From a checkpoint of a small transformer trained on Wikipedia.
Architecture: RMSNorm before each block, rotary positions, biases on query, key and value, tied embeddings.
Training: a variant of Adam for these matrices, 139M tokens, 4233 steps.
Each number is 500 + 50 x the weight over its row's rms, rounded and kept within 0 to 999. Layers, rows and columns count from 0. Numbers have three digits each. The size before them is the row's rms in percent of the matrix's.

# o: layer 15 attention output (transposed), 128x128, rms 0.0746, rows 26-31,58-63,90-95,122-127, columns 0-127
# v: layer 15 attention value, 32x128, rms 0.0758, rows 27-31, columns 0-127
# gate: layer 15 MLP gate, 512x128, rms 0.0812, rows 0-6, columns 0-127
# up: layer 15 MLP up, 512x128, rms 0.0751, rows 0-6, columns 0-127
# down: layer 15 MLP down (transposed), 512x128, rms 0.0704, rows 0-5, columns 0-127
o26 086:395459567502407472510455449435428439555450512437544558486483448449516491439554484454529533451523513549444469487600440581545475439558550444577455427482484525485431485414509515490477448549563475448412463467499477590583541442467495548488500512482476533530422424526412463461598530552513438478371487521521524575472519596563462492549520432509423534438513464486578576552446519481506518515475
o58 096:429484475465454469500466496486457470498407467548508505471510568473495449504479376491546481473399548526496504452496544510507406504533561475524446435572595524506526404536543516549540475511571457370353499464536479482542490516521527491499463520493535554493509466418500574517440498531481460493390510504529500559487468626503440476544472307511485544469441483500542455556461560515451608548463
o90 109:440441516500392511571510469450402470528526487498614602511567546469518514517428504416481508409527563566496548478539510552551556464503609464531474426453500522535462501503554483486578448514583453477358488485537457498550434509498508490489466532493505579419473420500478547476436483510430450504346460424458512491549492649479500507561468445497525523439516510507559498508486493516556518594494
o122 102:490446583511439501548518470476454436556495513545630573458534524478573493495441528439521523367429549543442529559525521510585509451472547416560479416514560551476455509469491464475618528521569480445375544467484526505543466521433489541508501419428452534493419493525481522506501505531438518496442468523509494537518548605495486486536481351451496445462423489494564540514529417507488594599484
v27 112:483528483511460449496549423531511437470419488571482533608510450481510473420539427467410493528398454493543481604489496524515512468464478460484513384445537511464494568426496412542483531553558462468477509489418547513641435473485409399472534480440507430478468454523474455552487463526539476477485463526444473491597525624437524476512490440407514485494455515506448510614534438456404507535560
o27 092:418479490556436548568448539360558377516443471427517522516447552558490469463552527532492501551485584459489463513528513506573506539484487569427443507479564500442506489498534508554562389442466457503457526461497611456472471520481543423516475552499512486462514404548547489500547419610504453501523428423519454502455486556552579444491534463546481510479410401603531453508436474435501530411462
o59 095:410394449470395499498478562447490408542489604440468556508454548513559465503416467492516348518423522504402472459542526524555489550431534543543475519464601498570481506492533418551541529440534437511514492485409555471486526458508554463550450489530579436549524444468538470497541473561492460584523415392499498497473498566545551461511460517501439574475520400573499502493491515423528429463508
o91 130:450450533555430493478479509329588429538458492465475522523431496516557472513492456544495400553476519464463495514508502509532533548499515534558407468482520480497486501552497393522512401499541483542486470527436603489482475470482619469534445535546537477470487400487545530489529502566458468513504468366538533509499518495542568430459622477530542526486462440527507483509374477398451502348515
o123 127:430488464557463488508452567327590405546439509486459555574399498550502464495528481518527482494556512500516464569531448582586517556449474499522468475447528565459459521509526517536514402471580525480480463527451567492496552502477574479517452549476520429467475455564575551519559495548515455512536490396500490532422468485544538477486612453516599577567448453575507468519457448430459500371507
v28 107:575530508484464492537489479509574458465481452540500526508463507444481564550507495597463456491473473474541390518499568510501460475597568337472498647481537446443398370481523563501531604479511484543519505470419460528564428548510521594464499488462504484522495504432457516557499512444557482544542483466490446504451623493517525522512461513484564463502488449434495450394569492494500572476385
o28 096:434469538449514471506546503476388524488562518511523473525521555485431489487546527479559499484532519497440491515428599436539513452491505491538448540457476444568415438499531482395559490592606549483405507449533513443430484536506510516509525607417534498477498509657497534512540493436515519437499564491561544463521513549506519593462532414503529444469408543520426466472441391450522504584372
o60 105:529558509466518539477493495497485540502499544500409473511532551542425464487554389486538554435443491475564441439445514522521464440483481557494529485524504470554409509518503481436553506587631508398412439483516410527436532507476528506445426564439527536553476575558532490502478548499515520399483567548551530472513564533537443533415429364508530500479435481490472529553511451370510544522361
o92 103:490495458450491499550482511529418533474510543567429489556467563500487530527559479517550568533492527454486415529441510482516489500490483536517561533465448464588384546534476486523556572564523526431390456462506486522445499552523449577460420586412475520548428526635504462482419521496525518473514546584518569475535566482473502560409439467494519536567387536575534542565523497376497539599415
o124 098:523460531476511447570545499411409516487543500479484452531498545503480509548513421486556500443467552488519424498461530496537476520451489488515557491483449488574393510502570483399567495527544502445416434444483453536480520515519462601480436585442489506523506537624565539484495467508554494521467607497546536554463548495515526569434463433515534598495406572505468512542556485395479528669380
v29 118:574538494505462479473449536506574508454457506573545466340476508440557609475522531536462505452537384572435413517530506505588498518526507309474564555506409523414502508536534597516541508572496507554487448486418481499487495500470516482494492479503451511515399388472536493496593428450480490508489479530442498521474562452490550448468500375504516518551471469561550475519472463502550526449481
o29 100:485436412512520476536650509502399540533602506537510482528523553486490508484489560477505516451584559517588487471526569550503573536451625568498501493499462435574545513468510361466623527524472451531484525594407443526547434488564492537516453494464501488582483470580504589441520497467496475510560506532471528423482500484465494471425475520454572515552479555539571485458547469379457524552480
o61 096:547423439488517526531577467502585533445515440490528487484539553424479583418481526517508550569465512440535525460516506552503455531537558624531516495495494457478549529474554532495653520526541484453463408516395508613548510477582523482454490520504491490505517533527456498476698541519411480477607548512526384438457541497523494502497418522464467516506454412474542512474582475430475495525512
o93 117:472461459514562485559571533570509528540529484528510484506586486395519573506552615539476553521506554508439505462541503545470530494525513598540579548541452408542483483481548472430704549541517411527454454486438477586615500487527506532480543522432513528529489505588504496485559540442417522500572591595476516467524555472529449465543459501480466534486471473537527485485597436445508521594515
o125 121:505424393481529512577565556518475524481570483489555446471581553477495530489479505551557554486474521460573527492550538587456510544460526592492543490549408456533476461478599438410581517530453432537447443497485479608617484414605555540485490532482504501590461534615559502444597548506459522523546565558480446511459536490539515493485427530514461589475488499544513523488593515441465523591495
v30 107:481470523568521542479518474435501501562405556516510470536499529469565696526507577519403430472565565495538539529557387465506512436493452602538502408515443492477512530542414544476474448468437595464503523550548461507428529472482554545485488487568465551499433456454462518410471519478586549488476503587535421553442492464563502490475548512489513582491511516516539484368408488524559513477479
o30 102:529504548489477481453498563594463490386583507493533427411516451402482525597595540507492515479401444514571446483463569510483534504524541536400553485482491427583514501473498528436490541448531516523547476532550503529593484511412457457489566564538433505470466642495475399464509463480453559518581510450514463501444456461458494579465551552492470436503620539441408472421534466474517470516490
o62 112:508557449479509551540505517469539545492605441534517455418563390388492481576572567512493554516495461516565526530481440504518599488545491519456498454495408524475515567435528511449493482444522580537525515531528569601527493551406526489400592519548505472491419541562553466453607431535510525403541539425452442531456468490518559595514488510465493476463611487497435450467445503456431456557523
o94 103:543546441474554596519505589533451573439537501514518515384589451449512476482499549456474565499465469573552479514448432483507485489510510481456563508564491575494568547384513562498488485467475572473556562474568506599490489594473433429431570501541503518536496601539540470433536411475560638482498545505424480561456451510525535526529430538414471474503613509465453480430520549478469441530544
o126 106:575505527443479569485512565542476611416517493507499470376615446413517482502530579444454541532377427474498500496466554577525581516533510537528539534522460497483568513435527514458506578475486495555580473484552499565534477534439500436390576499558472531500431575531574412472549441508493539517474496520478438575512463495517529536526478594460397457430638469472459516492553534500513480533480
v31 096:457533434433499483497463488498511531487575515433493599525525503611455378536520510545495552535452492413500520437541635537510524498475461542559504528501473579505556535508540523473510564500508504469493536490454531503392494418448509517475485588531586433470441571512572441541496434487457508474476548504478645502582544520507579500442498519637534482640512613528507539546504507504520469518577
o31 093:514537443527476496471460498493513517540484508506428503454533432489500565482496458411522514412536483544558494510652357497574501435573536505531584441520539583479507467503471484449405424482539444473639471507459433524551497470498476576460474492539490436520578411511477503581476552496458396515506391542507441486456503520555492437520551487509457548516500541546504548586498632500448498588537
o63 095:520455441507495468504482518528459558519476477504576508492482521458485573430516512480576367469515606523467471465529516467522477434598564448531505504498555585446553413586528546497456452511484438428495485459451442498556529505568442505493482496496457435431587448464498542591462513458485455643514521493456444464404507504402493493535514475494482520504510529497532517538557610667408528595478
o95 102:519464437576433481522481478493512511543599519458602550510457539509486569479466504439530443427586502481526519469619446537572493389558551412487499436464474597398473424569517482446516419486535410478475475516505396458515493481505471499479421484455497460353512458483502566593523549488494431512453468419496477469429521494475485488530555433515575513456524543482471509549507497619526527591483
o127 092:484492416537484461513468521536599432579553570540515535560403505527476585508528514498577406447592553485505462519554467389607462423553512396495530491490559635467472498544444484523479448509521480431502538537451491456524511528486459522508451480399503388457513447491497574592455549466512484466575424521500524460458566475515474510446555418429535431544441572515491495509525529573457521542442
gate0 104:411512489515461515526461536447578485560506538497488536616431548475564439546554476521529522475509612465513545449409459444494472495550402425494481395443463529432425401524466483531528576554500546503503509465518524497493532510499600527558511529535505545484542464482445431511456552515574398338462610566531460432515465484484395447487464554526409475487518442565510507517470489516489568447501
up0 102:503506496526608528464493475517476554527481497509535437424576510542488486467433483486511565428566528493468511379564457495440485543527504467406452523522430490495505485441465536490469442460512506463452512463414487592528458552501464500534500585523519429510578477480439645556443489487539547431551462454512446557531427388609584460532486515453587582518466445501651496491477437501534429563528
down0 100:517565465493513480467431429514604521555407451486470508442541437530501431503518592498493519613570460495521481459490504499562537499488529545504488464458560467474530505470483468530467369542372485458540562460495496449492469463472536468505441482442479525490471535496500470623474428421470499509581410567467515479453473535533479499564524500535427582523492371571495556427494609441484611479389
gate1 102:422490494467476510528561531597512500477499474411490491480536451645445475449560536514498486523475542404457453455494460551475528522476513474495453531470505526536458457409536535503505493481520657542481465475514493462585449553470488483495489603493472545546562524510532546403436430597499525552514588595509493530579572564542430521448508544566523573526528539397530489475509602540456472440375
up1 099:447437507410371588461542422508469553593536547574536478499383492520558426442529571495550485552485507472444503485391549513458515474517516443421494492533545477583515498571575484456514493352448523533477541493512532480456415547489508474451408439483545521466530567482556452532425486539441534537562504477549581480467522548487472559512519502551513564522522571432463522513500547525371483454566
down1 100:581579536531477543508489457415506454481437567501494530578494562486575526513500466424392533517472508502502536500507514606469514432418570500482673578520522505535417549486535488541485547484572481446485418448470528516456536514512458555530519428464628517408529523437515502480519471467522562499452504515440492523429487442530519385465587506481533394463461501408544438460419456548494463537551
gate2 095:556445386515505407498393509504532539551441488503571430482495466570460485502505477456507497424489537518379591470484487520383519509492432490589521541579476538563498541476503490544428508513503523485465393560481511441449515473548523544417387559506531652516546434537518502535466559514501519526532483529558536517559521542415450525508449522469506486608394555512615438505459526528484504456504
up2 096:483512506486473601587492430539530538552401429507443556586472440418519454490604564470458470505543489486493509416551507421395492479639455549460419537520516537460449479476459583475553556551506551511479489455483489540497495548463481420531452583550568456495487497492482531447368491547464458542488512539448591469507445419534531573453597475535520450490429415459518518537443489554440503529475
down2 096:456505458518570506411459565579507514571483529540587494482500463455493484396559350559510486574505493486459424507545481526513485559551440518469507589446433559455524539427492580469461575583545506485503478470541472470518604421474568451625531574404515446469500504475590482512447487544511561456484560547440541569471529563523520572470471551446430480572570567555521534507445506484472541493479
gate3 101:535520326503516563535538447464476472573471532549569581526499523532645572338442467507463552452559447490522472569422539486497493528444497527564516515506558569464506575475479506558460520466525480380521528537470489533437554516468539538495447446483491622508443506537544492463434562429491473552454512465454564472455519493417499505434410532472442476455478473432490557457458553486517511453541
up3 099:502546553441544507484438526522572490448465564567411530468426509557483515543524505493585456612481466581561519501575578505522557533475469481557546559497529484568517371476532518634509479451525502508445421570553463463455471532424513503605470639408471460563484461603520540525420570495527505515547516537499538517431496491545517449529551551553562544529583520489496435498580558505473519474525
down3 100:472564464474477515522350575497474499486430491615522527488564455499580527411470456461545426515507551430568433487481645532469515485581472547527382541534533520448572567434449509480429472524485494478490520511416586512523618473516478549495462425555551505537467519434505538433516469416545497471514534477480491495436563548458519469462494486440446497448424481481422520528397465545570524532549
gate4 099:381538449502462433528535496531597477549504567584502536486408532598455523491625512532582532512556527470478502458535500545545443520484443511498546510482466559456516490551517523570465484456568529433496448486456483364525554465603484462531591509438493447494544524472415427494642528474528552451487555498537440553509457520458462544529517567483509545572510480475608583460505483384528465509463
up4 097:581478569558536459475579524474488501531553550458514403463524463531464579580501523466556493506450466507443434386657446549497475480636463485443571500487530534531474491487523490473472552515479546541508338402499478469413484485460574467395462507480419523495452481587518489519421392568574497484551479579528466443569580486490504522521476516502494507467517493519559503448519449496530487464461
down4 103:539488493467608431503534434526550492506493514489486452490609505483488473483450404469457496540603511585471546500506554585553490494492554489430572485543486455518525448550468506501339580504539468557404481496466488520490575398626528523507426473417548510427461447563435430520539479475558556507579508456650510521481526509535519522503521465478438583414453485541544442531515500512511495439470
gate5 103:383472504513435471485397549474499477554509495557559476559500517518443541539529471481519540563507482478439491559549477506437528542524413532456476480456544483539437547553475509501542528496518524486543421506589477435594607584453451587485444492528469388546492480534517470428481496562475585541476535634437475519613455586370464471446445542452519438474473445524468414485546531498466483411499
up5 101:430462509480537542454458438601509479509517519536458499522520474505481519474646448488482420535513623461544555431616489489541501526489485442503450430500436546544516440523463576383495465562554396452489392498482511535525455564474405458535450470464364455527583473511487434476455494484500533565568479453485513519555467502530422482519463474533505455465471449485402471516382520577479450460486
down5 099:515525553514419431503579460395424517497543434482596487497547511575492411473470483522496550391563553443449415492533512587611556492575547568505496519467504529552445558527511492493609491512418496503579443491537530479496459499468397533512485499533540496486555472589448555463474499462438454490505426448480497515513429625429542545508567556500526474595422497473519514454560456481517541563595
gate6 097:550476458496450476459404530548587440450545500455435540504544584552496443506479399523526557469471493394511505615445477505479443403576483570487501533517524535493541452362499447449513454491404591477419492519491519433480489487453612517447514503475421563474451505503558448434484506570469464490494474543541580500469533556427476594425515461459460466500473445461529474448599541511520586442516
up6 095:563494548505514445467458472473547512428510559465416433553544465535487566623471532463544545466542540496489369498468373454587566544536485435489538506548515456542447458474526544511492486539486561448503450456509424575592550525441471486548486533527474476520549542408517452445550482453542519399492512502570660557499455547532563487543463483485425491460579471474542420479512493526473480582602